Each number is 128 + 24 x the weight over its row's rms, rounded and kept within 0 to 255. Layers, rows and columns count from 0. Numbers have three digits each. The size before them is the row's rms in percent of the matrix's.

# layer 2 MLP down (transposed), 1920x384, rms 0.0285, rows 543-649, columns 64-127
101:190165125142118126139109115123153149166117137130122080141126186108125174090107128129108119132113137116128062104126139158122072185099124115090118114148120147142147126101179177157091124120144154
095:098117140146112100122168134125126097150140149122103139155145101119094101118121126117090093081102110129159150127154132081134138145100146136102074149132114110135149099122124117140137144155157159
105:147138150128112119097126071101165118174093130083149117124122140134109155137144122189165142139100135126154153146102145112178144140156124105132112145114117128135146102120081111133170119141115085
087:162144190094149118143116105098120162144154159093139161110152183110130113118128168156175163171087154145112130100129148132104135094112122153122155127124103107124181118158107080142097134127100108
089:152115103142149126147138150137123091114093158142114113111110067111110132134123096120147121144154118199156102124153131121119080172104104144122131135115090123165142156152147138134115150129115105
105:113118152167163076139126128128123142101140122133055114128158108120128169108156125139127061135180110104109089103145099127187151088166117100145098125141132152161172138113125109090182154108158097
096:152103143129133155102130138122141132188149119129128112148141125110131189073104083139131101097129138142088082100104117129123125159160155120153134115118157122127129154131096138130144143149183129
096:168094136125191116116118146139147105134149149123158141111097158111134110104115121157146115121099094178081178113089098143139125056145111142129143132092134173176083132123126156129102147127066081
092:132179129116132112137125150098154130139095125130139128152138170115158114125117160133171135132123136132135116148115153136144114161080169086065117109119093099135122110136118155148118081118150114
104:179147136116120108139121117117136140130177119107087106092093120088117098171173113138182135092136124091123120167181124131141149142101109132161136115161082108137078143139104135134099142137124160
094:089117162110153125128165185123111094125122132113138104083142094117162108150124123130145131104120134118134135134117072115121156088124092104169072107101105166086118110189134099098121152165118154
113:085143121151179112088104129137129113117192154140115166173105109134131133116134074112156166077144103122137099129130140120125085188119166128102101101162131126130165161128131071098106138142153139
107:160106141138112122125108107133096125146125117081146141098093121148134129125115133113117135147144114112134123116133127099113131067133156102092156143090133102138110147168140143139101103188057106
096:117141153140161126106076164102118141131111115157089136143192141121099157071116118161109161129150135144143132123115103126086129207158135164135120122139121151103128128148107133103134152155191114
107:165122149141155146106133181107169117136082091135145168114134134141102153158167132107133092114141106141152104071125132103164108150131157106128124115131167125174087122129160141136088114133125121
084:150146133126073164137122156133165170107152090121132094114167132163186150133118141122149112122154152116106130164122115138149110099119143166138104116131115085131178145138097097117120155141137168
101:101134117105078089132121150132090123127163143107119102133152148088135136151138155107110138130113106101101107133125134123144151170133185142112138137167148133118123114129114105141132050127104110
115:129114140117155115150168146129120153124104099121133057122132107165134107107121131143113094127139104170099071127128056097136129089196127120150156094144163138133153143125130150140122125113134109
106:159122063139134090059150127108161126174112166091149150110106125134104138083133166146115119144136148169126149122106178182131139114162138139098140121094143097158106134131137143125124158125097147
102:108142147121142154110169093106156145150119110117152124128129163141105126096144100163125154100133108178178109104146103173108102145162157122115151107132111074154121142126135130091092101147162124
087:129136070146114117116182150128093094111117107135102105086123143099114112169110105084119121100165137101147077111149093109159115149152123125137143156080133146087094120099138147119156115128106135
103:132168160132159064119123142140120133138072128143096154122120097163128134107106160122134167134166143142139126141164079137119125123142134118159141138117141150113144109060132110110089167112107092
103:195112112100120134126129159131140158136166116120105136153134106139141125130156158132107126138120147157136153178101168151133102122100168116120140114102114089123117113189124115122132101171106123
115:129122099168138090137155112092136166103109128108126104128086159106159155153135160143124135117157146138119129080141127095104204151091134156149128125095142124171132180132139145150153136150111127
117:125157138133116128118126080155121135125097133166151155118150167150116146138150123123105155185100095119101145144135134118078103130136107139101098139107109114140117150115135137177142130148170128
095:099134141118182170107157150152120128136105143152131112100146145125142162143121131139152136108141087164126136095146123139097139133099103141106124107141109082144127073128111123108153141122075121
098:107126084144096148124081165122122129140182095095148100154146128133111143113132092162120124141096135148135122129126108129113133145148121146126140148140118121126089094121141155156116156122154118
103:098170123154181149134105144178169189134151112160107091126112147102155132129161148110124116171126148140074161148111148110153146088120134136124103145101126124113078125158120120110180109139133106
103:122138143160140117123105131110120137147160138109143117127096116134142145158186142152115135133115157140128146131133164121145131078181161126176134114136132137102141161159118121162146117125131104
095:137144168116100109085160093110122116106149127127129129141127145141157083118061134146162116136163126137102138131182085146148126090147097095118144129120130122135137116144135111153104127133125102
089:167124097154163143113143137102135097149100123111143124110127098104142140093081136097147081108111124135142133114106149159130170125136138085084134109140111139125137148145152171119125101138122145
091:118150081182121141167133153127148119143152094106144127136133106124182148149158143128123145130133070124107093097161134148162116171156128137137158103158174103120096109117141146130155172142132153
094:160192154125085136104129137126142147118099150117099157164090093140118108105145057143114131104089147110125119097132180107154144103120098103125158113106105109130167130118116120132121110122073110
092:176081181133103134147108147097128136144163143137126122161146130133113148145121117080112104100149164115164134125117108155126110096162109138104108105115150157125146162106108112103160155081113167
081:092136126180079136125089144132106106142127130121127103080139114136126126125116084137099135149106148107161111149159114128133149207138105138109138146147122141196156101137093132179112150147125101
110:106110121097113135119142105131122135148150156077155064139098131129120137127145103116162134112155129098167158086132135111114110094122122128138120157140137097161076085129112127102135118106093126
111:141116099137137149132085152093136117105116121114142126136119121150184077134114135152154157138108120152136128090132134101158140146127111115146127123160129103102082128145141137114125101136079153
106:138110150092050145160143093129121135075132131138149144168089098103167149111168138132131142129159119106134090171184110115145185156100133098140152139116129125121193137117136131102127058120114153
093:098121110140123095114112189157132130146150098126084169108164125156149104101118147110148118116113123112132091106146148147094117126134112120158100147134146147128103158132134120140097095102136115
099:114135143161146138143190120156124180115128140122122152101151123138113114071121155112138146163139148150128105127100107166136130078119105113107124113094174129112118159113109110120147136110133159
102:114149151096124114132144136123153128164117098115145150088163149143146105108132111082142168124133134121111119137089124134099127117145169113120086119133131116117101168150117129142157128148111094
095:110135140103076156133130132115128066135113136099148132136166125140164092153162129101163103111126121121130180170105131106144150093122103163131148169181111174181156067108107120089139118120128158
090:161133094138130142124129125129138140123119127097132093089149159127151181119147129085136147140143144156128097135152183175119097116176174121140158100125125106132127107170148135126078134056137166
108:155124114084116150139171120129123093112102133154100133112123145115093114103118160112117128132127157079121122141166093152108145160071122126172127107186129129137134095152087137096140076100124090
095:138113104163115124129113109098144097144153142131182116166135150135130125086131132111116093131117064140144135137084149128111074120177118147108130142094120128086115157115143172159119118101122116
096:147126144102130119125176109108137090144181109150131134139119120197081139093126136095141092131157151115192105180103130130129163122165108134122128120121140141122123115114117107112101157113135104
092:137151138104099127129148157095172127110160123066128074123161112136167154112132133150134133157090112135084112121147145108140147139122132144119128116172138138109124121137098109079145120142148109
116:128139169105115116150118136117096103085103104094161137125095134098129119105139142132164147128184136125126149131140113138131132061137126101155090118138113173121078152133108098192177151170091108
110:099148176138168080146090150097146163154144153090123151115087127110105143081161142144129108082099146180121129072125199153094137100123147149084132161114102119123121153121137127154103114119141102
098:111113143148128109116120117157107119131123149148161136142147104131103143150111165163141106124079124146134150145144157135107126170114139099078097122108110115145131124138142114115089111160171154
095:139124169128189122160075141137136163161116112149128126150108113134095136141062119154172129104100134126112149087150135108139118146117114136149136116137113107150153149167127153134098119107154160
104:094138142119125104082070127162109098144132122131137155133102133104126147119125143119109081107104134129180111149126144111163129159134147159094096096159148107188080126146088131148135137130128141
100:121141168118140110095118154174141101122123131121158159134135146127112136159149119129198163148117114138125154142119109108113135166128128117171149103153146160117122094122109123180112136123157162
109:111160152100181111126119067164138120144068135102134130153094107117096127126179114121160131153107110124111131150127093131100141056151100111162154113143133128116122156170174121164168156123130128
092:139123143107172081148117109152146132131135130124152146114130162145169149061180096113156147136121097151093129097120118154134084083146153124139123113140117111138116120083146154169126101127104132
090:124098089146124133100144158139111143124120150100166112116160119107134093155136116160140158153136122130136121166127126160094120156086144108138102139136146143139116127136174172102180113112177115
102:120155113121095106184161128137150129114109112157152106135095125103113082152146173128130135128117141147147120180139166133142123137149118089137142132139107126108123095133129097181122102117114111
096:095160119113106160121165135151103092138176116152126140135091137149114132147109131146108098124133108165187129159128171106123142126089112146125134125120116084134100094132081124125132127137137119
102:118103160152177122126142131123095121142134157125153106139111098133097131102133165132151145102105114139167130128143146145127113115147137137144142139095135159136140164136143099129131137128117136
091:116122142170163126137151100137150099119123108126135077121145125136149109139109134131122155114118133142139123117125099117102083117137144132149141162104141105118110135168132157136128098135127112
097:170104132155083113129107098156053124173152115126134156137109129130139108177127137116132137111131148158154133182114114119137108109117131141126106116138114088162113134156132120166097116118135128
090:130151138147165116102128137090105134143133090125105109101163134131197144158138143086125106124141117090168187144122101133121182149124114147120123134126113148060115127148143095132131124146148140
096:143110088093083083138135130138085094117103116131128130125130107124122139172112113146109141078161139125139123161167109144115154094128133100142133115140135134126101117113101112148117148124114176
096:182057170131129105165078109154130147092119138100114162135113128135081099095100109154104134109104123123125147117106117148128128111157136120149108134173122114124119119106148132156114145107145196
093:140143083133078121134130134145143145146147129105152144121150096104130086169122101140131141098116071111112116137148173135161101179143123151112142168155118093118088108102108148122144115122109119
108:150093121115092158141124155181101110118157140113089094170082129122123143124111125108122123104105132144165117179120165130152160155137159128139109133122089114124165129065192105123143128111101139
096:105079112104155102100131142097116136121123116116151156108128154135122104114155145120128110135078150145173151134133181156150139073134121144123138152090147104117135159113134115146087149183129126
089:182138144162129155096172118124123134101110131112140123166134098100144153136090134134136185103130130126173125128108140107130106115108092151134097136090096151137108127118103122074132083131115122
095:131126125136137113102143147149123116133107097119121108149131122128129174172136151128157096147162081142167156147128131103117147089102106128137088078130140143126100164114117121137081112124104164
102:112116123159114144116141142143170147133058067139121116127160142120175099145127154097109138114136096080132159117137110121128095112129137137120134116132132109097141106169104101116137111090118102
095:178124113129082122129110169120117139114147152090154182135153121134134114105135143144131130146172141117132135131110105117179128124163104085144123115117163135131110119103121105112151097089125124
107:081123128106146105138133141156118141106165130155101107128112137165149115097119127132140137127151137161165149169137114122140141077171110138127129151102148128100129139105160115153144119123096121
093:143127189111116080138202089096096152164153141121149116102116148129122122137162132117119136132131085155058186151141070115145112105160146114133126128132149096115122099143132120141122124164130127
118:162153122124157084098164136139115145130123137154133099114172097133095127123110118163118164155140137152116134132089136146142104129085135134135102101097136126159128146136127120152124108118146119
095:108114141125138149115111096147149116100124148154136147154105165130160172156142159107140118116137081111123161150119149163080128099149109141113123143152084094115134119142100153128102121113149125
110:103120133141156117133131120150123115117150117154149121167116150131126109154087145125137124140132127092118112166142147154140142107146140107131109128115143126146172158099169111137129153082124134
109:147188118173149147192147083092129124098156185092078130125102175106122115102141149132098114129172142124147117148185147129138117094117187141140104114131143122108111132139116125129111111130105172
097:119167165167089178126119101116100146119142128171111117143158158092113134145097143129108115113103133147137133179193124125114111154134100152131110144144171083120120112174121122165119127097190123
098:078140077097159157162117165110130128141175104121130115096152106172135140130121117114102122141127135159131143106126129138147109108177120135136129121125143189164123124114127088111127176120158137
108:109169158104136169129148139111152148137104091103107191133140121153112095073141094162147137102088127125141101137136131138134094121187115161131118190112160106140154098155124166115124141119162173
100:125160101137182147142094155155135132102095099189163140120127127138129148113107129067125159155135121122130129098101094148097115100169139132105088134172122154149126099115142132152114143124119166
104:155140130094101171112145105139125149150177109102129082149098142159113128127144119111107133150116179122119127134116106119121152112135157132101143119139158122127130119145133148099117119150148167
089:144176139126124151161143107133114156121174141122149104129162125149148098112095068121097146122152117090120137144155112160096177160085156103143121084098130171144153150129133159156139126120099168
090:134160118174193133089107177138137163099099126139092097086172103118157105136123132085124145175144138130163154134140120117104112124151164140127124133136156165123111152095074114131119071154134121
100:118104150146179163109102145113178098132147144137109118122146107125126128134127142170105148129117135109143129120140128101144088157136085125102163148142105123172151154089123131135146090141153133
113:095148128095146187130101153174139145113099155128134134117107117158120132133158104148134110131129112076108154112156097103082110138132140135147118138139125143158167169105146116103135163157139125
105:131106126149187134093093125147145106114154125133113121161128108142098135162130089112120182135117134148186137105142113117122130118166159128120140120111176091159133145090165114147124125095124131
106:133108153120143151115140135151131129147091144139134102137136156127152130137139139116109128107070098132135128133108070150154089084100111109118093154116115145120136140182121165105172110085131131
094:154122106096103136128111102130127121145093129135117120161130135094102137144138130141141129164137134107144138117173114160109151089146115140097158105178152166142131105095131107166130120090097115
094:105135147134148122113151098110146168173125146112140103134123171131115165135102152157102156135103126083081096147119093119164136114166156186116140138124106106126134150123131156114127113121125158
107:152092130144078105131144140059135138144170131159129108139160126161086097112113140114126074163118139139120113116101130182119160151102133086103165122183091130138095098140112078178120088139137100
098:148138124129129117127145145141142131096104115109130155137128079112150135119125128147112123116122094112133136094130132113136146111131170147123128127163097103087127123099130128132107126148111090
100:117171165146162119095159134132170117116143088125162171112125160135117096123150141129142174100132105114068134128149142144096100168100150116136149148082108150136111081122118145136098125126119133
114:162129142146181145125114131119136127158109136130100137149111116140103121096095122136143139085093111110129092111090145115147101133124084134068154152136161132101132102130142124112140122115145135
098:115127158141137158118145128116105135163136156131147123104097128146170157111094124139111181134085126179165129120110121127160046127080109156106133143162166149174126103126120145152110135092141101
101:123136094105113147130146144124092136108126143140108090137090106145120138131118111121116152100163120101138089134155150130128146100125115122132141112107147100099115134140143125096094106094163149
098:099121134137122167131148101089151151108108122084141162091128146127135099080107094138127149163115092129158140081122153151099136165098156155126114112123138121126089169149125128126124096141162103
097:121117113126120137120134120098131111141112130129119103138140156152157116132133146112200100060117114111130117114132186167094147097138121114145099145102123125112102143113124143170152106141090152
108:128155126127108119155142131126139081101095112092120133113109095159150106153111173146132118136165164129156138112155141104146140122136103113134106118179146149132117111118122111156163102142121186
097:231122116117159111136134131130146105157109172115130111104085139164162148182114142143123126129105090124154127138121128121136112093136123158106117143151178111162106099115120121152126101113145140
093:115165084150153135136138178140168091091159107089117140134147084116154126156182124159096127188134161079151096120158135101150130131125142142131121167130140134118120142128122159139142099118113116
099:163149110193166147128134103125084103099133125105118065171119107136108148116109141122159106134093162132101127134179087137125146110142100136099161115134125154108178149121128129116149095145123111
098:150137115150117124102127134127127125167154130102137111150122144111156147099134129162141102150138154138158129076131141124079149122142144134110133118092162117118097139135123132141121131088095108
110:115081108131161119104102157154086129150186133143159129136131092113094188144100142139161137081134100122113078121119090144119168122106052157120108129182141144136118100108119144142108145137154098
091:083141131129104130129124137128115133061142106154098151191137104124101177172135142123152132140114122132128131134115107113180116143159159122151140107163166132118127140150137106125070097144113084
100:158121092127150138129093148131115161125135143118088101149142112101139182164129113094130109110165162092118110145098131131101119096132156139145154124143085142147157099143140106122101177112161083
099:120138135146116159147133119101155131152152130100115114111119137140160119105150122110139145157114145153104110138145131118137114126122114143147157188122071100122113149135129113138144146135109074
# layer 2 MLP up, 1920x384, rms 0.0409, rows 544-650, columns 64-127
101:112124107150121136104165111114168162111103111105112169127106189172150109109138129144153129148131093059122150109107127132152177124148140125141133149113123135125135102126137145112135148146095114
105:120147138118129141125167112132099125096071122160104142121140135119145106124095109127157156123127127167091116136100115119144110121104059084143122091141087119123102143123164116125131145130115152
092:113163119128106154142129106157106098082140151162141115098117116111142078134124128120099081127115133174115133157130161096164106181153126120121146162083106098105127121085102108146142155096104143
093:089154133129147146121161081091170134114140133140086153178103130141123140084152123118148138141120115091102079105115155153156149150148125087096096154125092114097114134125117099107151143141084128
103:122123080089125113173136125074133109089145108103147090126113138147154134137099137135120128151120119156161129167121138143138150114101149078083115143101124142101157103120141120148083139119144158
098:100101127142156142102103131144116113134159152121146092143124086156084117179118177104149095131166115082195144108121149120094151121141119108100144121138124157084140138125129111142107139119088088
097:138162103138108103143137103138107119149120117123129085164081121102125115190123156123112128143081153115090085150132168153102138135168105125145151154162119129115146100095110116121186106089137111
096:151112118145114101130127124132092130125096109075163160208124148114166136109154160154144164139124125172111098135128147118109165114109140089169129120133091112127140092116089113134116105127111123
104:128128132130138165118100118132119123121091117144107091127126169116147065096132135113132090138097152107078119108118157122122127121157107120098090111125111118155088077111155128167117165113089114
089:145078131147108117126098122155120156159161102148123147144126154115096125111106126110136124125125123171097132098117135141151124119124126102124198188149158086143142186133089121143111085085142124
106:148134120120119142090115143166140115092124143116082140105075137149121127135088111126145153111148121137120103105124115131152106102094139145109151102136099150126156153128145081146114128165111087
103:111135105126113129133137111133116155121141146140135160098102132173131144144136124146114100136151110147142121122141115124109136122178121131084144106131116147141111119138146069096138108136124113
092:130128109107068116167125106129177101159098094101118097147128108126126109152112104125146156105114119135148149155091134133195106157113149105137128147124135139128139110069143122114147143093158096
104:116078129162143150132129082157136139171082108141097099123146178093093125103104119148128114132116133174135135107083112129097135101152094144101119137132112119171130127165100094141115122121109120
083:158135120126153113121158120104145131139120113136137114101098172113111107107125093144145128135109064147133152068087105136107150123109143124135175152140127158130118149143108143164109106109123143
100:099135138070110189147118097132133131132116118135130069072160175104120116048145071110095126143090096129111112146110120122113139130101096150159107125107098180126131131168143169155145175121141125
106:137091145145069148202122124147150136118167109141121169139140128130131163131158125123127137124159135145113095148097157138162138095134122111138125128100103099150138163103164113086129141114106155
103:105158114124129116155188095126138185159117130141130070141065138131123112090104136154150129139150131140108159120053119119081137140130143097148121104130108120146133137097180108161158157170128111
102:103114136107152112115121119126148137144169128125089140139125106110112125135149160115147143144084115101121119124125130082135117111103094109122168110131111131141117135154106146143156102152133152
097:121138104131094129115139109138111147162092180084147126147139186147122126126113170134163118148142126096129114093140134089100143128125144100111121169147120099127110120114116128110131131100121141
099:118116114136079116108201134175122114149119136108145107182143175171125094116132106100122110150117128136122121126116109126150147158129102111152146141161146152127171137095163107129102101102120147
102:164110142118124139123142101114120153124118096096123126140155115103144128094120130136105123136166137151174142137118116173108107140118154126118129171128098107099101142125157114152116094132127124
106:105134119132136145127145097102127134084159148153125108139134141145120093114146137148129115156060125167093104166093139127115151142134124157185104118112124132109129093120158129130097147091097148
105:126129160141111139137135121080116129104136131154104157102119140142129145160073132152178149169133139094132117124089131172132144119118137097141096149139125132123132130129121127139139152147114136
089:173150132162119126121066084156130138122109108128111142117159176135088146096154111103124144148111118108136106132154155127113148160107137082113145174115134156164125118128119119132126119081136147
097:098173101140152111133100054153150169136140136108130071140102141093170121120084114108137165145143091143110122119140143159116103112154114126174097109127088099179181118164163130129163149106150118
107:120134095130123131135134168132176101119083113117140115126128156136163108124107112169140090163139121110153148109109123101070135075156162161075148106132134134177117123091120118107156141146103109
106:119116144071125099156130114130134147123113159109099152105093126117151113122187143134129147125129122110150116132117171134109125088145147116135143121088123128088127072092129117151123137080124099
103:129162117089098143108121114166103149108149170141115102157121147118140126134090147108143159133131122129126115097156104070118165132100160127112144125105126117096111129139128124087118159113141179
091:100124136130157101135139094146135124116115167103138121168106133079160126140128110170147167105100102122107121155127103108146119128114137129181131104133099111149147174154124104115162201170135099
090:110110149128173149137106097127140110125138174094130162126119128150101161126151121126128111109140124173143082153113145159116170129135119129131136168150135121144123118168143132141125110101114128
102:129167161148105116175112109159173142131088113140139118127114137111115140082082100120114123125104121097133096127130135155125089108125141146105147139124100125100104104142171159091107136126094106
098:121122142129089155129138132147111144120150101127119128138126124134129117123143171123135129140118143153144132132109173134099083107125107104123163139104117117122148155152155118066116142127132085
086:121161111111140143133149121153116158134157119127147118115144156112146143088120151142132104135134112115082112139094158133113143121089111109125134130132148180116134135148099097111159168126135162
108:115114129152142111119152113157098147150130144154153112127071152129135119138113124104076107160152145143109117123103176095137134162123067070124113110126098112125169125132158106150126154098118116
110:129152100127115128158133102125155122143131124125088151140126093092126143099076123172126093140167107127123095146092114155130164105142110093142132121093122104132131138143111111142131136146125139
102:128110171108102092135121131141142115147108094115113087103114123109134113089090124149127113152093093117145142133107123128128095134114152105169139141118086149118141141105169143129124171093143120
096:148144130138144161164134145113143153118075130104139128146139154104128109116149141163164129135165131107107133137117136103116129122110094098098117133136116115124108138171120158141146129107115117
100:126166114135144119135113090150114111107137164116099146101128118108142109161153154095120138150137106098113136099155145115155176117113089080101116101087122084152134142084117109116111153125096133
102:103136142149108158112155153125100155150101126145127121077113081127102087122113104103161125124127096109114152102125117133193163120109149084115175147130142115090150175083152126096173147106164110
094:127139138136150143126170122096113159132085122139143135115102128116127157106132116155083120152138062104114127127098148121099162114151094121122151118106097118117112135133141081190138162099151159
096:136081164149119168132118132124137143175113126124158126125121183122115129123151107101128142123139118151093127099096146126130188118121138122123118115080106120089184103104110114113125130130108133
105:100129116146107118178137088188168112111123133084110124156161103083116139096147127094134082122162163130112118087161106106110158144129119122155142172149096129124158131093112103127118134157099114
102:086098123123147154149161155130124143081127117127126154174111112162112129175089197109098191088130128140113116070139140105148131133151111094141130095086137144130112133087114106108159139166092133
100:116175114126095185107144165159142170149119113161123160116105128121106156167107155120128124138135120145097132134116119114113158105147130089116120152142124141120119154153134097179122117105109153
098:148143114147131125163191129133128101112113165141113158108116141179069117117104139132127107122107123079156134115094115114098154116149145126132152143111122151135150099097119099135118115142109111
106:116139074115169129159106106128128182111146138132119112167105122106113089111135123147135136154136123141167086099101145149155129137149103132127107145089112157122077098086114094080150161111137121
105:132118113093120151113125125135108146106131162137137185165087113130150092109111078117096158123158126141143068114120159124116143114163135108112172142135117140111162133093129063144095169129090110
099:095109101131089119131154142097144155176109079141097123118133119132103116143098176140111131144128117131155099133117157145117142125090088138082130113134145138172128159119120136160140102123112111
101:082135087139156109158159097128167139103127108133133082103097148162129168118116140142126138142117097154121118141099128112154116103098109065106129128170129136132134190153152122160095111118098109
102:163135123173126149105102128152095146127132149078117125141090173147063120105117106111120179147132104158115113129112157145130161105097118123151132141110126093132134110152083105163163193160128140
097:117136147131114151120072056152117172118105108160121122106123130133129140098152106092126109123133090140174137127087144166134156095123112191098137113091078174168160075147159096098144161092139112
100:131104074149114107145117087126130119155122155119138115081102134109075121105134147119078152113107141138130137104107134151157114130127100137148141113138091107106128148148109125130114163123132095
093:082124136155094080149100108183159151129154159160128120129110170152118123165122127095116114095163125163108170134129186115152140124149116128124136116126124147115181131066116081126152141134100107
092:120138179131145119128156154149135119099128131101102116167133127156138151128111120102181163136143137136114124144139131112124128119140130147137124143110134083110163139144136110119123134183117134
101:087126166131105116175101079129141139183061129168121178134133108098157159155132124113139097125116134148116116095164131115118143108101111109164132138124099157159100114071127097133132110109111136
095:144128127092098156144170148133136167164111085118092135110128101138128138116138133105125139151127085144106122142126094089118140097143152116133103113064148124135092083105137118067175128135137123
103:141149101159146125145101077143113095158151127079166110123118187148122161099142093145119139163139123158111129133119149166126107128169113112125125125128133086075171117113130119142113096134144128
095:126100118139105063124119104132116162189175131113134118111141161139102176158112167122125152119099112163149064112119112136150098135151130138104168145140130141088135140125111134123109116108112148
096:148152153176142167171141133094124157138158116090125136111158126158119131118096101155132175122105115123158137093113148106125141111124122135160153137124118122080116154104124123119079174134132085
093:130128120111120150130116140112177143154118160117146089113129062149094118119117091137129176147133097115139150116122125151144177134109130122126133143142161137140122112129143150128145126151130076
103:111129110072102119177141105135120188129074127125115112104140132139071086143141160153152128121161129130141126083118145143130129110155113099135119136104077093152140117112082048110170145163128149
100:098131106099133134170163076141126165106110156120106106166131166127103087094108142149128093130116122143155094116123168136130132150097086089154143125127111137130168120133113103152133159089106151
102:099106157091136148091143129152145139106141157132069202115125135059149130113130131123149118152114148136142144163121120103128122090138152084117105170095112083107176117110128140130114158143140104
103:142101122106130125121162114147191141110164136103129095186120138124114100143125107134137148133152104137162101126098147144123135112137125156121150133086114112128080150092191097170128137133127115
101:103152155100115128141104147133141141077143155118114080120139126112140113141104136128115096112132121104117138158120160133107188126108120132087169135119094115103081122128144104122124155121132127
093:135101139158111109106128108142129157162148144104118167125155175113109133141165093134154125107133097177093114165126132092148160093142164111153170156138155181118158149120093136132116134137150106
100:141108129108107161126161126156127118141094136155106106120122153155126169106160128121141110149126100150117069138160122148122137120156153124079122095129106119111131132111144162122145122122107128
100:115100155114103168136102125162110120105161191116143097134119103100159147133134147109133146132129158162076120139152166115137172119114090107112134158094130139111168106112143078139120138094137120
094:110116136147124127149124081103162101159107108144110154085110118100094142145153112140104118138155075105161094155096130163150169094102142145151142132136113154123122130098099103118101142123128118
102:124123104096112166145144105129160094170133117174130176126108138143160156144087110124120135132094106158072146169136117105098144111121114122132139102128090115177139139111154120157139130138139130
096:152114165121114130144102128141135099106141148125125083099105185138149166147129131122127104121126117151126153156086159120122164102140150078141114079121087132137164101089130134072135168143093120
112:130131111136092140108157094162142150156131155119108114142140163128073117087144056079101118181137108133107131139141096107065159133104129137105132101128115162122117139089145109116123111126116157
100:115068123140142149191122152100190149125146134105156097102126105155129114136108104169164092149124101080178110126119154126107095118113117079093124145120092129134109133085172153104175156126138141
103:139162118115126139138112126166175139124126114171091100133123131077118086129177134117154144171109095114146125141121089103110139133123156128147134082085093149151091130112118127136143137136131136
105:094137114157122141146122112151159094158119127122120120166121132100112141150132116080133111146118104102101113131090101147133152115172143169110149159134139160110134118118132190130140116148113147
101:100135117089137141133127137150129137145132136084151132141125143140108102140128130096152129123084088103117094123111103142151148090137125087117112148167151096142139131145106142129095186119080128
100:128129115091079136124136123190119204134135134116115133106128143140142137163124146098106138135152122117108112110138188135090192112151084166163102093070108150113127158118158095102155154128153088
101:084131141074127115112124140087108120131149163137119123166125157127144128117127176088131114151079094145155174134115159145138150117128162120100132119139098159128153116151118127101135132109111190
103:152117130134067107097108131187120120129125157140096142184100143167084115169118112094074094130169112163107102112144155134109160124141110098197109121044115121131124126087151115091114125113127152
103:101129134097150118164106089136087114121128109111123132099128169116124090147109127170114145146125112134108105144131117172146151123159141135157101144133123107130149105110144122133125110109148138
092:117140158151140115137097142155105139116149086128123076097151120134132111089169144140141109150110080154126113155108161111134095126122138114134135136147125132098163120120140123134079153135157136
088:105159120121170129080129139130122168113175130094167135144102132140144108119125124170143108152102138150133138070112136129117142105147080148126119138096125057076112163135132139122066151136114146
102:128140101158108151161142106129117120130118114107100101096145154138098131093099084096152144140178132161139120168122085108136086112099161195150159127146140149120170118150091118123172166143121116
107:085146096097155120117112130135130129129127096118093112123168145143128120102119154173142135135106108109149130108094146150104096122117110154139129122151114092139140135094135113081112130105125140
101:081142168139103157157126087120129143122118114132105109118149139105130138134142124124217137150151120163112126112099142159135167108131129121141133145096133117133197142132107107103159157161154136
104:127107099177152150113089109158106110169121126092124154115119133121118181164123165122092157116107149143149132135122145092144173148106138119107125121121132111135100141112153141125123107114117136
099:144127158128107083149132136092174131126114152115072112087123155092139099111090125128137110167155127123112097124138144104130118121143135117159131126106091094136145124122147132121105124137112094
092:115133154110104072148102101103123127140088117106122110140144116132114119148110144137141159129128137148140121137093137110166110073163137103147090150153130122097112145131119128159146180123107122
106:113127161150110127122166067135151131150129103139119133113086134144079146112167104126082090125067147128145115121104136170123152111163125112121121135024104096147161153114150091125110178139145143
100:096128134148147125104125105153104125156138150116136125147137172118141140119128137120117079139107121153148122134117159125070108115130166120138126118124102090132122145124108115069167096142164103
099:124157107121130148143117107162115116130129168145133094111129160133122109140099171166136097167088115147141131099141169140134127133104135153136141119164103097108150095111165104100138110098139150
109:096129120132146131154132110119137181139136128172126130146102156124102127107148112136143101148108118134152124109129133139169125110123094115127181148103134145113145120125117088112121137132141162
105:127185111128140134106113076133135141134131146123096099106119166107142128114116123123126149152168132137121135106126139127131153095135139128162163090082110155101146127095164145117150119159128134
098:125085092129128095165137145141153161140164141129152149098106167164121153142097144098131111133100118127182128127136140139123117113117127136142133122090076068165168162087158079112109114136074129
099:125158106126137114145144119135148140123108128119116122134071143100135107133126123094120159152128092122140114128127108114167112109191163115145116150154133107098144106125116124110111153086165133
098:115135111128126151127135131117129170184147158111067116142105118101167114135134077098169128155102119136130178127104109128129085094103143172113143156095093110112110120105126125117135147155119092
107:145127140121094107147169109140144102118138068134099148116134110147150082094151144170146110175091141133122111127133125142080103095145138119119136129116120133163125128101118114140123186127088127
094:131133173136133138109198131126115127095102097145087123095121153121127121139148126132118097142095161113180116102116118152160114130139072110134115085100117150137140177156138145106116139103100145
096:094124149111148108093124114152146148088136080174172161112099119112132130115104091145079157092142113116070114124088114137139111130156085105111113129135131143148127145142162087123078111099136095
106:152128190131123171103094125144143132116115168138137087138117142132102112150134119133122093138111124124137142158049162186136103118133105109151145150138118103111129139151131101134124147106137162
096:134109109127142159123126098124120107139169114139100074139093158101124113134131116165112163146138111138095099156142159115117105110067086090127109143113112125114121113088135110088154109169144119
103:107121138119088108160120106136136161108099111147126138111108148150134091119152126142138120141153131114090136126122144132163164111093104081113105142118122112093148120135135112140137146109113147
099:157117148155105124118124141081128119130142096116123157091134103098072108110107098139134119099127107135163132094106097133162142101150112124134120146107117107115141125096135119159148164148123102
106:141131156107100155160130122101087139108066114144118120124122099125102096102139138126142118152142102110133122105114158109157134103119125129148071115142104111107147089118112136094168175131146150
094:179081087089141127104111096158079153149121114147103133123127137126101142111083105108155127137100104087144159104137124125106103138103096138158105113105141104126107117132105136113125128120139132
095:087090116145141136134126131115159134120161150152118135155119109101126124119082143130088089114149103116134126109091161143107126122110158106125111112125133148121104128143140130148122112124141186